config.yaml
n_layer: 14
d_model: 224
n_head: 7
n_kv_head: 7
head_dim: 64
d_mlp: 896
vocab_size: 8192
activation: "squared_relu"
norm: "rmsnorm"
norm_place: "pre"
norm_eps: 1e-06
positions: "rope"
rope_base: 10000.0
rope_fraction: 0.25
qk_norm: false
attn_scale: 0.125
bias: "none"
tie_embeddings: true
parallel_block: false
init: "trunc"
init_std_qkv: 0.0362
init_std_o: 0.00484
init_std_up: 0.0362
init_std_down: 0.00342
optimizer: "muon_variant"
lr: 0.00359
beta1: 0.95
weight_decay: 0.0
lr_head: 0.00508
grad_clip: 2.0
warmup_steps: 200
schedule: "wsd"
decay_fraction: 0.918
decay_shape: "linear"
final_lr_fraction: 0.1
batch_tokens: [32768, 65536]
seq_len: 768
doc_mask: true
train_tokens: 526200000
steps: 11499
dataset: "wikipedia_en"
Each number is 128 + 32 x the weight over its row's rms, rounded and kept within 0 to 255. Layers, rows and columns count from 0. Numbers have three digits each. The size before them is the row's rms in percent of the matrix's.

# layer 3 attention output (transposed), 448x224, rms 0.0657, rows 55-63, columns 0-111
096:111133105131120115131165149121109146158148120117130093100152083154108073105130153128086100186181081181106145116067147129122103068142096162054101161104101116144111129138154117113109167138119134154150131108134213090134057135153127132081145116084103137090171108048148126134145154104114158113126044137154131140109082133092108127122113174050
091:157138135140128105125125138113152140150123142071137130130148106123072160131101117174093056047134155124178063117136140131086176087096154108091102120105157182093192075143138117142102078131127148058153190132113120124100109135146139082170108220162131147137139137122138123155133168141108154120086129141109132158132162100105146084163158112180
087:069102093179110158119126130131191125054126121100105134132143149132143073148116170166107071122148145080102110069151119112176094078089096106145114116200168143200084097163120129100157053156106131085158145068142147141101138082155111144150119117164119199114123132096124142130149121110086121164183158177161113155123135166103117124151125085178
081:080197159142143086044097153128199117134128131038114129094116122172158136131105103121132162141146153120094124086117123124185168088156153133094117180125104169170151134091168121130184166141112046076088156122093086153139087123148164194146119147093143126136122149103128067133101111155106061140126124129062155142165137127136086171145096094140
081:127123140120158131109119123162073085096188101129084171171183096223164102148144144118127124095117157126137112072095075120144118087195156087058182118143108082197088192127120058081148139127164085148109107112171107139139118112061123152096150091138096057141180122134108149131138148183115117066139144114106156129106143157047094170118167080077
085:021097104075107121131165072138140116099102182158151104090061148120178145188123132157150096142106127130142144142125093105104182124134154072156178112080106131119130140144108148185181164122106135121093164167153110128111120182134152121150071139191139103175146074149138129145153115182165120193064083170152173134167177084091117220088128174134
094:100016129168149127107126168160136206129188152169121105170151122141136104115172073133125072104149132201166140101125104120080112118104092117130186166166156068115086118144077130095133102156136199115153146178153112112179140088142161080126127148161215095112191150106091129121091117107148093125126120129124142138132120090132178128134138086105
089:121108128168145128138122145120095073120099207112145101083079163138109132116060135165160172145096159142157201112167098121151124120082124137116116131127100197102152105161027124138102103111124092120135092101079117118106111126110111199134115199126117125133144144142107130153092095177069189204097166163102147167138105146136129106160104129138
091:216195108128170197141114116171137107130098162084157177150117129080124120123111110162155120136099133164139191153101138132126100108144117125115102060192111171124110133125121120129114135086063127107141096105173096129108159135086120147145125180142100131217180161165138121097213122162212128173188119063116131108157135178176136139202117148116
# layer 3 attention value, 448x224, rms 0.113, rows 56-63, columns 0-111
090:196138088180167137122120166196169107105120146134132177088080121129152158098096180195108168088129083110156088181154111163146199096180123124117123139141095122105111207143143100085111173150121101100111173107166122164132115121150114136110128167077190132088140183087107115124180113134073113106081124107185126105079082127152097129116113124136
093:093114145135142057161151091152096148113122181098101122135095185113152108128129182119125126115108113105177151155160182076114085112091144131162107134161080074132104153110109184062143097081155076164138132145136095111088154119109125104103109134135122123093129117085136066091114139133171097176131140095098155125196156112168114090128118180118
083:126113120073112108165142083191067182207122140165077138147079132138153124134146157155100151143229169115113077163119124080093106149112114121163069141188181138104116118151095096140122126130068144092149166146128093154156032148052149152155167139099119186136161183090131137126169118130180117142144110134084146157139153115096131126130123124150
090:106129109103127104147134130139111077081071093161117164127188176077138132163091105092183061147111131166149093093125114129113113059123099164159081118137200128149135140158037111076119131111060144121113141160162170146151146146106130148080142182147088167129191102157155209130126094110142124149173126103093151089130143123170136065124176095141
089:151153201104171093130095171149164083105196104179140141126171144194133142047126048073128121099188153147186150148105086088112134192084141097168164058191147118103104095121153140133141131105140129146113120062074104073184137136142123123055114113083129125134172138142141133115122125146055120166122160170120133075097153088076113149210150123098
096:174136084093167163069134123144119103148178125187153123085179143151077162136103126097170111151148105145142127133178150124133123148106150132098106089124077116131129126074075141149226069048130115143191119141151099089103109132162154152105138152099105098147133106131138100133091053142123091200144144166153136059144072137103140108108134119125
095:156082128174147137193147197159115110114203161156112147118118134100117066118155101135161177092141117131081082082210169093093099136106136140134117090099160189187146185123165091154132168149119067121151090107178124124138149129163141142116151095085166132131152120116155113098142139122169133143087074132129138117126081111055139129112117104147
093:077080110118122108121166133154116142130172194040145139105096120123110079192178132174154161062095125067123141135171096128102079090102114104187143127187130055093105144162104106123161043130118121123094136081134097163217188088120130145155145160143115121102129089127117100146174164143140122098154135182128125103129092108130137144156096202120
# layer 3 attention query, 448x224, rms 0.115, rows 64-117, columns 0-111
101:176192147102095057145162154127174185099117096093148171108172126111147186165123099131137096134107132184133125115150100114146162103162102101115129108161139128121150090195088179104086050106138101100071096083189114175100122139103130203098113085160179146135111096165143155088074122140087145089075132138090136089166165103136137122123122112160
100:110099085124132149149105128178198124118101173082108117129117097072146129150175104122180183120159113125120138088115145137083174089130078116075073102152121028146143129202216130123115132068099125081119155102122118164150073168114116136144127137157110089117094115186146131127088075127137152134074130118102163161146119080145102109127129158145
091:131084134110150154080115109142096118106160103092101146133168112128213100146086184114111112177131140162173167141151138078142099122139211127165170114118114136093092158066133130121160143165129125155076148176113104120044149103088202132101076085096163122117146103149109108145108158119071081141155120074175048119177138186116149126096088110176
088:098058118096095124185090141128085116113152089111099133098163078118127130100112135121147153076156096118121107136162144067168134108152182117106116075110123162151139192126060134098096130163105127104096105081131131090111100132131155151125115191099098128085083163087153128158108157122100103082133149124201141097136141086155158159121111166203
095:148102121146140098071149105142120099135088155085111096122061114119106134136150100113132157195135116110099120097098081148054096116124069125117127146155121067105087106171129155098163142094049135049124119109133109082152095129140065142167106062147177127139103058172121193136113126136157114098157145118106166123143114100102118141123122077069
091:084195132106076092165107150122160138145143121125146090114138099102192110063104124181088122118115145158099134161066119104143159115083111118143110140101120167130147183154137178148144109138147124162151132149134087130078164104151212158145153140106073147079184231096180073104177159122151120200116096103173149153116177178168146078122135087129
102:114069120133159133131141157134130125139153139095100092112119116143112150123091123132153152212087131117174122109119067134067106128172119136100138139128148144126064157090139147141068141139077120129106064111166152127139152201153079091177095110081152171121143128125147184134029181138148116105120191128143135086148152119124102198096057118147
092:133130108059049139152129153099076143132157133090082098178099069115186169136092111117150154101103144121152129129091134106136103107137137117157122157162154093148138123177149074199094083159154102085146097132080079103104135140143175156123059154152144142089176133072111154161153212119126108079119153091165144185197121094126068083090119130102
102:110110090168150112116118122168170135169057194159117129149077095092133123098158137165130197093140101166134144116120120138119179125092131119107114092132132075136058167163119128122089167137109084097084163147131143108123141146175106131144063136147111109157116123147117098114170126108109151130121182145120070150140084134148156114100084097121
109:158084135138130113121111079136072134174130154177145144133092133131136095097154162112101163142101117080109098115170107083147125136137187092181194103136169059107050180164177118146150162144103154114119158143104083101085171094157148116144052171150092114186152144088155161162167171149087081137169129151118065095151107137149129116119122118118
094:095118090134122156149139176194188156110127062087067120115172037085137129096123094155129142104181143162113122166108131109139164102215075137106078118097157135120193144111132152083122139131150085157161111094118160118161065183101111122087163112130155161108171174171139122131103137125158153132096131086145194120156118137102142145121137164142
095:116119083148145194193156153172127142098160107127106134139172134113147154127094121146101116127185129137121107177134156142130143098129096142133107098066155146076182108107157144131104158134143065247158173178123156155127122133088114161092189120066124118142164198132150135108184058122159178136082133127123119164177121133181136131156100176144
091:087088147115155129102120109082115140137119123101197106063121178105119096150133146115164152149162133124079127124085099139133099125105176117095120119157079014110067157157171122138116135137098157078106159149142110073085156103118116120193076147126071098101075085153146101157079126098113076129127161135141100138133127069124127124096106119081
100:140117139143105120161095144112180141149151110161081164136122069164168095086094149155156107131084163164157194139128125106108148168152157131169112098084147228084198130086094150150129111132176112136131120102122197183151140126076089120147180113150120103175177146122124102128168160131171159112117151125109093131128143179175181126125137132162
091:124092134138173103113123110138167069148085091107139092105095154152150109122152109145106123138175133086124114136114097097150139125122169106080150074137087092122073199112162190111117161119077199162109084136170144115127122147190117119186169123120130101094100126108143136158066081150113064140079087106121155108121136157107100085149088105105
103:091122080076120085126150081156110151109109098171107077119121131121111116095096151176159130163055199158108110181186132125088158117131126151147134167105098115106091099141126176215128129177154152115129156146111163161144103136146161106102175125115101195163121125143143072052119139173171120142121092161108166116142156100125137159125115096177
096:085094140133109093159116123138120129176115074156097141162092135122149141118143120168168144176113137168126101214109069116128146126131131083081120081150138133141138165115165178128126141151067160181097108136153107119097106123144052161149145125127131169072118136137150166138065189100116106076075155149137144155150045104083107175168150155166
104:122100133137121066135136136105181085157103146177060161136088141154178152102139174144169107112191176115134163180135112122148129174116145130103189059067108051093111119086096137124091156189098128144108124155124198111172118130168097141127175131125171161136097152135160122140061092161205163144068116139176154120161096115132139090141088136109
095:180154085164127163133149091154055139084054186090162163105110174110121108103129172169160132122111100171123089131182144165146121086086156214120170132114198117171100203186103134136181103048138190132142140145142120137118111081140109152095101188076115134155122121094131154178165135132088154153127133107184139116147116100104153120119113045069
096:131128087130065132134104171139114149101144096133133102148114147075192151087090062126090084104145149123172087140166107104127122117134145153164141097158076076137130153128123172163186161153159129119107124126109160091154109156109099145121156150134089131119132135117154158124140073104150157074155145119111055123161111176148121090158137152086
095:116109114162066101112051065156108130153059124086101123126107147158156188141105127159091165140136127121123101158125112134095097077150098139122097111113155088107094101112133163147094149142137162164093156087142135116087144142117092140105110137141154213111102133132101216111096104090121114110106170101181112149108081123116079092122188108155
099:152110150125155120089115104139178171123122103095105140132149156156096101136123166049111115078116107132143178120133154116102095099144061169131128160099095074114135171165198121090144118131114122160134137130114125126084153093130186120110105122142192151075092141087063181095104134137126081153140135155130153150037173103136166154140093136108
086:159123099181214115134152121139131076109180138128105102178161109130083156109148137090128114174103149146115156062141183164135171122108152145127143130141104137078119120111131076111150108073093143100133073167136148098113117192185086131099122129207162102141097052117133101153127197128108184134136119145151117093105157129088136131133152071203
100:162111097121165194086144119068186136117207135217165104162119179118134098122138091106095122158165113087103136102180195137160140164093106094167164160119088167071155097149118058080138112187170134089137100118138155174169132103115178147160153107096114135165144090172136089146155064101123167160174095162126124127120135164222128109181129165114
097:121156147102055102157107153112102075165120135116150120138088129089142179111100086109140208111177074086086052109128142095099111120176199112125179117116169115145176078162114164155155154122128104098075139134163128112135095157101112110111156079107120166124109121135136115073106086072166099082095121138104153138163123102062171082094129213134
101:092129077082129141127133128119112123086068111076077074133171080141091156130127085133138118136158163139083156108134176160130083091166110080081163104072154117146081080076097158143117152189084109156128192134147153109078167174132124113084124088095140085112095102122121136162063153111149117055131132183133150137100093116091076164133157106144
102:145137121163159146130164079082123166158140141094066121073102125102092097132115155058088125176129165090112072129137155166156132077093093119044110140188104137118119194094104187192147151094191140105146151164137135150098131122089129116194158140087101120079100089159109162178136138105097151115173140133126153158107124103164142155164127126157
085:206156158135172100120156122150145106128187171148121128146124119137118158133126144157085131141127111139139131146116117160144158110093135072156177120111145164185126118141107083146139142052118095120160139139107099154203156143112094109171150119134090111175158123166108013111166123177159151150098103155077143128183117162113155116179155130156
092:114101166125189203118064130149196111088136162197129139122104168118120103145144094082093122091112119088098122125177122132124098149045095126154093133120076168146149120128149144107129104086103102137144094123106164162188104094091145129194147126148133108171118123141103114106174070124132177145123160162064137156076126139147112181178160174083
097:131120096105082106098147138110152203111138172156106094209112104108118119084162089114152149100157072166159163113158096070079148107119148149213129181120092161132193097162140106136169102129146130099137128186047128169130124098142111184124113167159092118122182110122101115124210150128172165092175128130145105174170140095116086139154145125075
095:137091096123190120155116154150111155136181137125129157136126117051142061050127104065112116103167085132173129067116104132150164139121147166100136088157113073149115211157196128130160118186110148087116139068172179087133064094132174179131102134161164059176128113117120167164192149056128071105156089112190114149094153133115107119126127162135
095:110162110115070126135113102144145120190077094101176103141116152141138117147064130191091124137168103142074147142109131138142113107183114076119161151115110111119128147169100149185063151169173136166123095090107149107106130151095124145103105122044158179114073127149121136131067132131088143121138183083148152069111152152159096151094119165143
103:124173099113133142139148069098149095180077139166145115073095108094110129056136113100065148168148132108078121125108132097195160120108134084134085159107098127142075141112150150187155162136109171162165146125096077113075082143163157110096172129127105191140101069112136163104094118124080067187133065121148086098110146087104133153161146154175
092:208133119139180073136140151107210108103138139141152132121085079136096138154160172079172116102115154114138070077115129136159139158103168087123219113097170154159143158157136142127164102079066175118173086148164086137128128174154124133155200125136117080097123099146094098120151143176113094122129116183096137129115157169098224136139129139169
095:055106137146162090103081126151111118169166144093123098119115143122126175090084120157110134177153105121169091054111099185128125090151181101160147147106155122116100121085151076170069141095074130225172152100112138107141142123157155061090110119107144110136149046086164154116114168106092113103111156111146084147115052134126097158115137082140
090:117158120094150110117119132165116203133137163119145133135092202098152078085146128145122113169116145124172108155178138092137157128065105144158116139149121118130092170143145139148144091093145148115116176172105122132085111129154178171121087136078114137146125082181173150162157088164118131113100038045147099199112158093160067113129169112134
094:124125128115120118158135164114084160229033110082115085113118115105136135155094100161129109147097147134120121144162128129114053095159119181110093203138157137128181113080113129175183133158170111131150124124105189169096139131126168149093214117127126119130103116088071160139075132118162136073144143148179155112085138094214126083082123115074
094:113127122154180114149066151119217141162117129210117110160074127128111119126178108080126157106133208076129169177146120067100135184087092076104050093168110086132124193110136112150126126109107152115129132060100164152210089098127095109147162060157112133182139112213125118160103105142130129140104090165100124145091129100137119166145135178114
102:103101169141129075154146070168126077166141124164096139096144112160145235096107181112157113127199118141147113100136106120064160140114137107139162048085140046107124092103171137133108150116077126100133169108119165090136173128176119133137128141168172106185120169174112185098148168139153106120069146142199109134137092077110104109140137098133
106:096146148166149064090137146124169129117147157089107146105192136173138169098129155117192168099101154097143109120153103125140167134150102147099152123138091147177093190114093174094080138101087195131168117089089075148140125112125126039103087133171111136124115125145153106099113135184186126171068088123091180141115146190105214177064114105119
105:113180093135133140100087105187124126121158128164096112104123154127162071089095133136138134163123152114068081145081133124150099156141211096076122091074158204153125136108117145139123138121101164201087117170121151122096053109141126111155086121097111170150157105138140077154160150136160087112108072146168154093130116103140096063103144137129
094:070078177165147071176127117148159178146090137140062162114160125157095151108164165095152134109148111144135169143167161199094135107145179139112139138129149177106137181154119117128130071124082099161089220172121139134138153129181090097175082095127097147139141138171108162167156159084114132118103098122142115133145155125188122159119149116118
095:082165147148152161119087115130099128119061146148121150124114138113102087116154147116110122118098124155100131165145155106151097114078166127070157099140120103154130135130164096134144108104141112143128225113125110154133117149098102152118073119080051113159113122139135156076186098174102088125082105134100073206106098142122134110138146127085
102:117132099165105142137165127199127116120090156105168107178154149163133144081159129147089149156128180136119152121125143085070178067117076130117101138127068068147146085128116157085100165175116096107107186153115111101112133153163152145118096128111158171116139126201096136172143203139131128126135139136116188130134099125102114138098160136167
101:134124069163176147072117069171102117133100110149092101097140086110080140106134100159130123136176117173164164168143115142123094115134120150077109109107123138071101148069077161102134171118038117115106110146168165150144129108110057095098182131120155070102061150140143192150101116162101135131181187141078139117113085149067115119087138108146
095:136080172144177158125107119141121145112156105187151158087106152061162152109111127084160126101142119090179139110167179117115154142116106162133151124128145108105138106062130099120090186113091099136108105127141176160172058140138117113110079090135210135154166103180095099147178134095160115085151143138117103114148097046131075156142104138092
095:143158146103120151110172174106103187138192153110148090121081086146105126113102147176112153118127125117149230071159105093142113151129126152200099140120089203165162087117053077053144194122127114083120112170162140141129154088108077106105174165148117112157188125087177073075175117119182171164146122171157161087129108149156160125153157115116
087:101127138172215110107140103088153155206131114152133198122169093112132144101153078136094095060100153161148127103139183128163170126118101084129148126114077125130090177133115104110102179170141138141166106120096101159125104107140101081084118154142103092145138110164107141152154140105085136146132106054101077125128101197103121155142110131133
101:141134170140109082156133085113174085173088152110087138102072124147158108111171155137169121162128136082108125182073114137110177163155079106125150125123148096106073164124134177159120111136130157120139100142181109075123132146149111146130120138149112142129124136147121152149125147110132116141082115104176157182114124078181102160125148127183
094:126142202146124091109071103107124151162110132166075136133142233124160095112156154121121155122155129101168117160143156115140135106149132099130157161134110125159105089110157110077075167116111203177101186061121121140163171100129119136069181073136145152081105099122164157130157102138109161168135118148103063156095086186123111108204153122130
090:117081146096157135074121161122115154111134155107136126166104145163118196111112132210035118156135096058153167095142110129177139122109103147146151109111097095177193128097123118044115143115095130176129094116162099110146101113133114141102170157152137144178138075103183089146096091103154190121085135143141189125086096115079121101201131139117
087:098138161161158084145104131157149123121150162062176086119107151135106160128145135097120181177143092050149129095083147127141148112156089150112083188131133154120134139106235107159124146170079169147110085080099127139111102145170124096150149079098162205136081067152137125123088096162162091166143146119129129105081165106131158179144086119153
099:081171131189154096167092108093119111123153080139141139116146131146141099148161140116108137118129084137142075181093139155158099120103117099111143173111179201149117151139153079186096170137131198192114073104092121122106132103162105096159121113119123159108085094088143111155133104121132165112110147159171063093125129121139072106150148129113
093:096114155110068149147176186113059146113103134103140137140109117109093118099156097149058116166090125096051103116111154164148160125100107154087126121151099124148223133131129195120186110144195107145182160090127128131165143061073152161125125111160090153154176072150147093133106093135112199066160137163074150121107157109144131119190127105061
# layer 3 attention key, 448x224, rms 0.114, rows 64-117, columns 0-111
099:051073147140127160081143138091143139148110194111143102087103111088111148130093121127091152111117155118167061103143155093037118157095140099065098113111098135085137135141122176101105160109065099109125136146114114120092099133138091106157130129113109123121136187147097109151218133119136155175151149120169165156139099117166070196109162188162
090:089136157150142117161135180054141102163144093161133101156161143102153181094124099165130105156177128178140123116165123152137133081125139131167126132131118186089093104093150135157152201166143136122109121171216173137179134103135117115126138103088150134120163136063121123105145111156129160105153178121035139142135103090169113174178105168075
088:137047110112069115156158118115126087113172174150148136028164110076133146157144115089123114124159141067144131090085147118089152162092118081117086071131128136143098121167111171154123122141198118102157092122144113135173118149081203109097184126157145168113175081195093126141137158100119133193122075102121163084082132096104174154107156147082
083:135073127140137206120094110118131140092109109176139161073129087114103103151169056091160131179121110133088138152113170168065100124078150172100131124156113103189147110118204165125124085113106134185128141057123061175096142122137148195157099078114093177106115176149123255196106156122125037102136114108103193119101110109152151126135139127157
080:134172100152124112136150212170186140138146111091132012086128174070134162149125145156135117134099084080166135113116129089144181115105124140061177095153125084090122153139130142088098185083106156082117173193191192121159080110133108123153143120090172082134171185124104109081182149167114169085108169169133103193127110160090084093136063113122
105:160096174061092099121126081132082156161116143161098233141136175161115123160095074028149135176136169173141058182156094118128100118153182126131105147132106138108135083112117168154134134144138123143081137113077081164143142172097067180111060100148099109161046115115169127166101119146123126134146136086114088148149158080179116154172148140164
110:089115145121133130174103121128130119137117094134098056108140175103146162101142140161090078128142081184115166123107142125151160106088109154108131097119151079106099125120158144119139115113054184142134166147159103104192108101139153147148124127105089137131214131054105173158154126132164153078086138216090169142104122147096079090071077102170
093:135151150107121090121121123086139148144152179092141154157131179167100144192129069100157114189121112127110123148144131109133080138143111108102188170072095133098145122140082179149201171125179157147072122113154149133157088118163174133088066169094146115115176124130159145157121188128120101114126143171131113118132107078095112098174084108128
102:169098141170170125147173132165134098132165116139087142091208115045119136163120111159178106130085124131105095183175073111108141116179189114202136099126176069107140191152152193102122101143108122170097047140132141134164113125094078198126156098132170145120193139143139180148147151114187088105118051111080053114132102101112129131193094165139
109:086160139174140086149135047131137091171067097113136116135131095167111101126133177161137138091108150142120104144137048169147126094117115055141146136080132141168054177201118084116171159101130143089107182142146112140123122148121092111144141120139149033114110112168165103096148148100125093092124189099131100102200043130120098159161110089127
095:135048171118144132143096148152139143099081109154144172074176106074113116094080091098134109107124099118104116136129157146099090136134093169137058123106083115150178094097131114171102102124111177167061055107109057128125171148089140196121103075116083196140106132121139211149111138115161107153139122099075187113108121100141198151104170143096
076:149134146107176082163177086117113098145099128157122174141123078180120118104105105094145161077146146145101130130116123176084124111161128113140081149135126116181127106147087090171140066144150120187092040106096105087113151127083161198131116065131149193138095097102133111138099084075166109099162140087128181103131108095115175153105196132095
079:121109101122085155127121055131088130199141113079080127115125115161135078089187095144090063143122127185145111078130108113079126057140127120100092147130160082107187182142119180090142208116087110134135186117107109130140081162146109121113126051160145152111061190137131212083122156179079115111111159111162115107127063098096157095159121137104
065:103121138154134147102111116088174122131137106159130136134112156070168100140186143106114149098143120149065159132148213159116115167051095102100155100145135095168154133091164081183091145118128123092202143100129128124088143140136160174152160179154153087108127058116077105172162119107177083122100136161129216113080163136182106153052115066101
076:124095112084073100127161139198134121124142084147139166107165103118170104103090160057133091091166115168185136124136145152087160100119148209153088122131104126154108090142157113084115170112152085132105134222161113136158106148131094125151129063132070119128063168133122154072150140126180176129151151120112104128155106173129101097186130128101
104:182077152142151135114159147164111109141149091081139142081132148167174150130119137171105080158129060166197138151125132148199107166188094060163176082180149116136126172144134110137137104138043185109081089177142126192165111088162149124164142105124110105180171132116127066114109119176153145112131082134134086177135119123146142129111131091171
105:090134116107169108161138103185161126126112105126090120120170142136145137170131137115184145094110100130077154146137114164082158155129167127147076123105109109177118095162137140141131196124095177125125127116177109097097123058131168110135087109112158120082114126149127174123128080107120128184130140177156120057148135080088124147058093108155
108:087084150132092107160129154143127159054189105108120168100188068089164118162115130111154092092153088166087106098124114109128116127106116162155097093160119161131123086098147066125119163110101155060078153138175206107175058094157119166133099068135141169170109071091138100136139102132178157127044155122138124134082123125151131088138126117128
095:113167159135168144145119140101058097110074105143165148134065189138145112134165103073113127167166079136168159186185085150136107069089153118171120086111168121130091174118125124084154096084104156081146147091126131103147132148140103157143110129084080060175255170105190127074092128187101151122137164158130108140131133127131126144174078113169
099:088105142101099119117173176117179143091124203175164140071098095169111096111199107099107088123186181101110071155147176144177140162151100145087061169169105158120136125124123112132131119101099097185083113094104103158178123163129145132043100137107130199119073119155125104097140107179148103119139128130125125132148149117042103144197187126152
100:190139079127127150103128199094096157097110176129102168117173150138116163114089134122165087107106081125109158137141073154134158111137050127090109148138111135122098126118155176180122123146126147196131130149160192117186133162181086115096142114088073150125156082150204159151116117082091147163111106097142197135157112086090096102103189168124
099:120075148106119096156079090133063137145124188136093147091138121129118133195112120117159093127098167122103149080162085112145114153151080143138153112152150157136156078175143152120122092135195066130100141147092164113106076138111115144128167133152146136138115063149152062140087137142146143144104094100155148166120081105109095189108174159150
093:112124086130169148112141194121093124156133123157164099111082170102208125097093130175076071158136106146183123169089170087113178125112117075132144154118167181109162099158105081079062133154163187115123129162118116142077161100128140141153157172083106118093162143063126142143114142128139136096147144192051089131128108135147128122083074144124
103:184090082143094091140194090159133127140173177085104171110131098108130122140093105160114153088086160110190123119066094093139126136102119135097159195122118122126151086090134107150107164070170114111060097140101095170141139103144134160134118132179150159118040156112085085112139104146076135175097156130122119174183168163124182112151186148162
102:063214144174143141122115126092169120081157175199162151143122093124087163056144116169156167083116151084076086115152107154138163179182144086131112135142128114113105084090086110167083129124155176142054118082196153164139094124135132149097144096108179114131117068149087148153140204171118114137146141116129129056128084083108160123116132148131
100:142110167120106163106143161147176130100116072096118122066145070161137170073106137134134124127148120143140116130153139086063163144123117113207150162151111106153105089158155123165116116089152162114076157112166178121136170127146158137144178135121131200164152123155173116117131097108166080105136126128085158138168117061100136157066085151105
105:135116142105117133155136104115099093143090127137081111085106122111128157153142134100116116098105134165155173073159131148138131106085086153145089142109139103183138113127139169113143110160160077106204166117151097144115178141181127088142111145161122084106181068142156092088131138095140132079142175118163146147145158117097157136148067153136
086:178223135172144172132164145158118151131130123185123045102099129148124110092075117170149173152137105066176120219117141116142120088086155140170130135104082109091114161140087105174073146144110168148087090129100110126146125116058099139118138126137181080141170139121154104147145094153167129136111138145095158171162116107150186157103128164097
098:139158097158166111114143092105134135151112128128078069136119142135128088137078080148078171099152140146157138057143167146116129088103139181119104089154107147118181135153173120061144137103156112174141126107098112160108157150112065089094090117135166163126094121108117093108167075198080126102137155101165157203138145183071076158159208123124
097:113153153091182060086160120094176144131141140127129159120136174149109066129147068111142104129167122104169127087155118162207114116114104095112123159130098186064156131116119147149184098144073159135089137077108122109181113108123126112100078232170168128063099178126118144114139130198107117135204089143108084117124159120128071112140162088191
093:113129138081074173166144086118142132116096144153114162153119153157094130137171135104105099161123173111093172108101109114180096094098128082100090106139102087137133082089121099112120118120164113096127149075047060129113185168113076097165093150090100113142095177116146088105119149138114088127120174154070143135156144128117081200173127116191
096:135178128135104112132050128152097176110179167106116184080177116156115145112143095121206101152147128123066106185111088124101166132202187165150121135108109090147035103123087123161136138156148168152063123162170114151088137121154154161124129098177135106139128158150159086127111142121130090126107103154131135190147126092091161127159180139139
096:153076127093108083120101056141103147143176160146131127089071182176092137130134073101156124200134125136170091144171083163129113140142157156105073097152102080118177136182119153167170199095120070149130184154091096149085142130119157131154204166103109108112140154160118088113133152109110091138142144084182154180126092143148140144157069105118
099:108149155110147175096126151166127134145118072185208072102139098054180086109122124118149147103065093059137086171160150141082160110087125131138155127186186180179170101138153096116112130106169156108103139148123062174073149130108045173180154146108131090127166121165118099093170096182133137140122142130072125149150094150154108162150084126071
102:088169099139121158128144095127099077179138085155080124071110164173138106126111148115122132109241140130155148129052156136174117102122132117129135168085110104085202138135055147104045089142150125120092144126137117105078123118140157138164102158114141153172162209083128126131115150078116143127144100141109177101116114134098128089083092180108
091:151123174178107055153155117070151137150133162128096155088090139155112093179142106059127104104124157137115131112119076126179096123166141085122123131119133093134141127133128111124183137108145102119089186078115089151118118126150129105153095144139115125188089170115146110123153084141095123111075184169130113160086123121109099162200119143167
104:064100162106181153144175105115151140077159180149127156084155104136097125186123120099168145216161124118195102140141140143141139123094115105153152124192118105114090129124144168149138098131121085159126154131167135144120174141183156107142103141137155148158130134143131123084090149139189110098121128117132069140144090084147127128150078096093
094:106076108122186097192137101150181160112148114136141153079157113118083108147104098114096129134097095167159080073107127134126121074093137177137116132156097110149178146125186080130119193097104139154125198136105138116129134099127108074114101142078158134098098119125095149137186088153144108063080214113139161143152117159106131150167114122145
101:087174086138103178149074125146067181135088123162106103143116088124089135129174129128116118115209076117069104166092083115161127101127121081127032049179069102121082121144100092155081187153065105135129116128105106128113137085112123141179115068054130159176172154106141159157132112101146078137126137166106166097155104141135148113125166077126
105:096115155197111123164080124115094127152155098139121074133160143112143167120069086099108125112058191129094110104152167091110085181176121139188135157126143145112175154084169099077082118146117111126103137135135153152122091122075152104128165093148133129169190131144168192132120138129166202132049102101148152087092106155142109079098135124081
107:107122175102062139136153156164073080104185081129116171114126124123139168106087128131147152155102112144196161130121164136111086085078153200138124169149125095128123133138139108074120129109109164105092183137182130143131128178149079082163084094102093074169170170094174085088146098178093123099126149091081141097147100182158152104153117190074
098:134179143157180138166131062124090099106134107098110125104115092119142151181152141142158121158111134126113172124113084118115127150079104162175070119148146135141120178098156168146140094080124152102137131102096168073158096165138059095138088139150127113095149111092173138145128141112153093134130168182147097110061123117135146174113087143180
092:123183087107124145105121138096111125120111192110118082134109100162063111137189157165094106164094152115096095091131134132129097189136147116132090109136118128126123150185070181086130166131146109089116153053099128158155090127123160071085121107133158137140114113149178111089115121081095128140177191102158155080109105129092170122114094194134
108:204107162125088079144075113153111133151137132148122152125174138170070107145044109168148192160115131192143145144142131120150118163207062065091095139116125114168117085153075163125094110125130101158132078134111120145156114126117146142139152162150126173149117165164191222169059077152090158084132172109157162105134160098097216114123150125190
105:079071119068101113114130177088168137143070089161123097078171115108164105078152164122108142123155118166180161136123202121106152116098093181175101128173102170114081148131098106120082165114079099151120089132151179112144176119168083117071141139138163194095115105078126151130111096103175150132130124134122131093128165158130121146137115142094
100:044171086133097105207166123095115106134137163149066137049109105124053137140159130111105153101212104144147148093082136097159103167095095104094096113121145121134148093136082103097082115150079170134108107132116116064137133187160171121093108097090100157121146180150073097117130093115126137132113124128107197132166087119044166144179157154129
100:134070156139142093133105168110183115095131108152114124115119154155161158126119124133105153139108106136126161103162186147150093100098117160159211175165147165094164103097100117176089084141077136106133137109142102132097112114111140154111104105042133128136077117139101201102115109163201133071097080129096107177131129151181087144060116100140
089:097195062096149162117128153118146141138155126090079098112078173150153106109117153105075050208118143099160098125118166123153115132137093120165051134143131123113136138149108214097126133116083100106146151135091152095108135158149136132118128163146123172099152165168089112091079126104062155113200155132145137124136125117134110166157109125168
102:160121186136080142172098105096086135121135194090128101133093150114162134154143135069088107132129074090161106160170098095140158128158144141108116129102114137111102095120146118133159166110155096098148194150166115111060083105147141163178104110110112045112142181099175120161160109092100145134113151178169131170117121166103152120143106131109
099:128177094192125122106162084101101161132124154178068111143159079146142131116102126091138107073132131085112130140108061131162141163141119122111161081095150112177154104124105121104098073064134081145104157093037164065162058143106123099114145103158102101163106136149092156106107069122162124127114188121152130152144130077045124114061182159118
093:121140159182082079155123165171111153110119131191096141123080099146116098109113167092147171113189111137102164144153094091177146074121170128107140123128087147119124084120095138093071125122119150135140142131179127134127073138094123207168112063081100176166130147149058156152131074156177174190121078162158167134154084124125157186091110096158
088:074081133121093096164105134146121088146159124171116128137148158145079141133095162119147134111145119096147100097071135124131160138151098136103141152122132120101158095143134096150069108133145098191144119151131137110118088143121109127219139102166067144109165136106082149141096165132127187074080128145079255179098101170073114144103140193080
105:075198096100132153112152189133083074156077119132093104113133125176173114176127145078162104142134122076146087165092174116081147108125136209141112149111157114145117150139124175136173149129140137145120138149086165074130190185148165058103043159170088144086185141159124132124111158106121126086154123110158107142131150132088086089124152158090
095:104121163164135100098156113168188071133156147135089116137084127179077144087109184123110146110089182138134100100171120115101114113179172126083150085110081101176130152099132136082134103155130107107162180155137125173095111108128154140130121114132162094148108126176059128100133107131086126106139179124171131190093112100156143123127107142127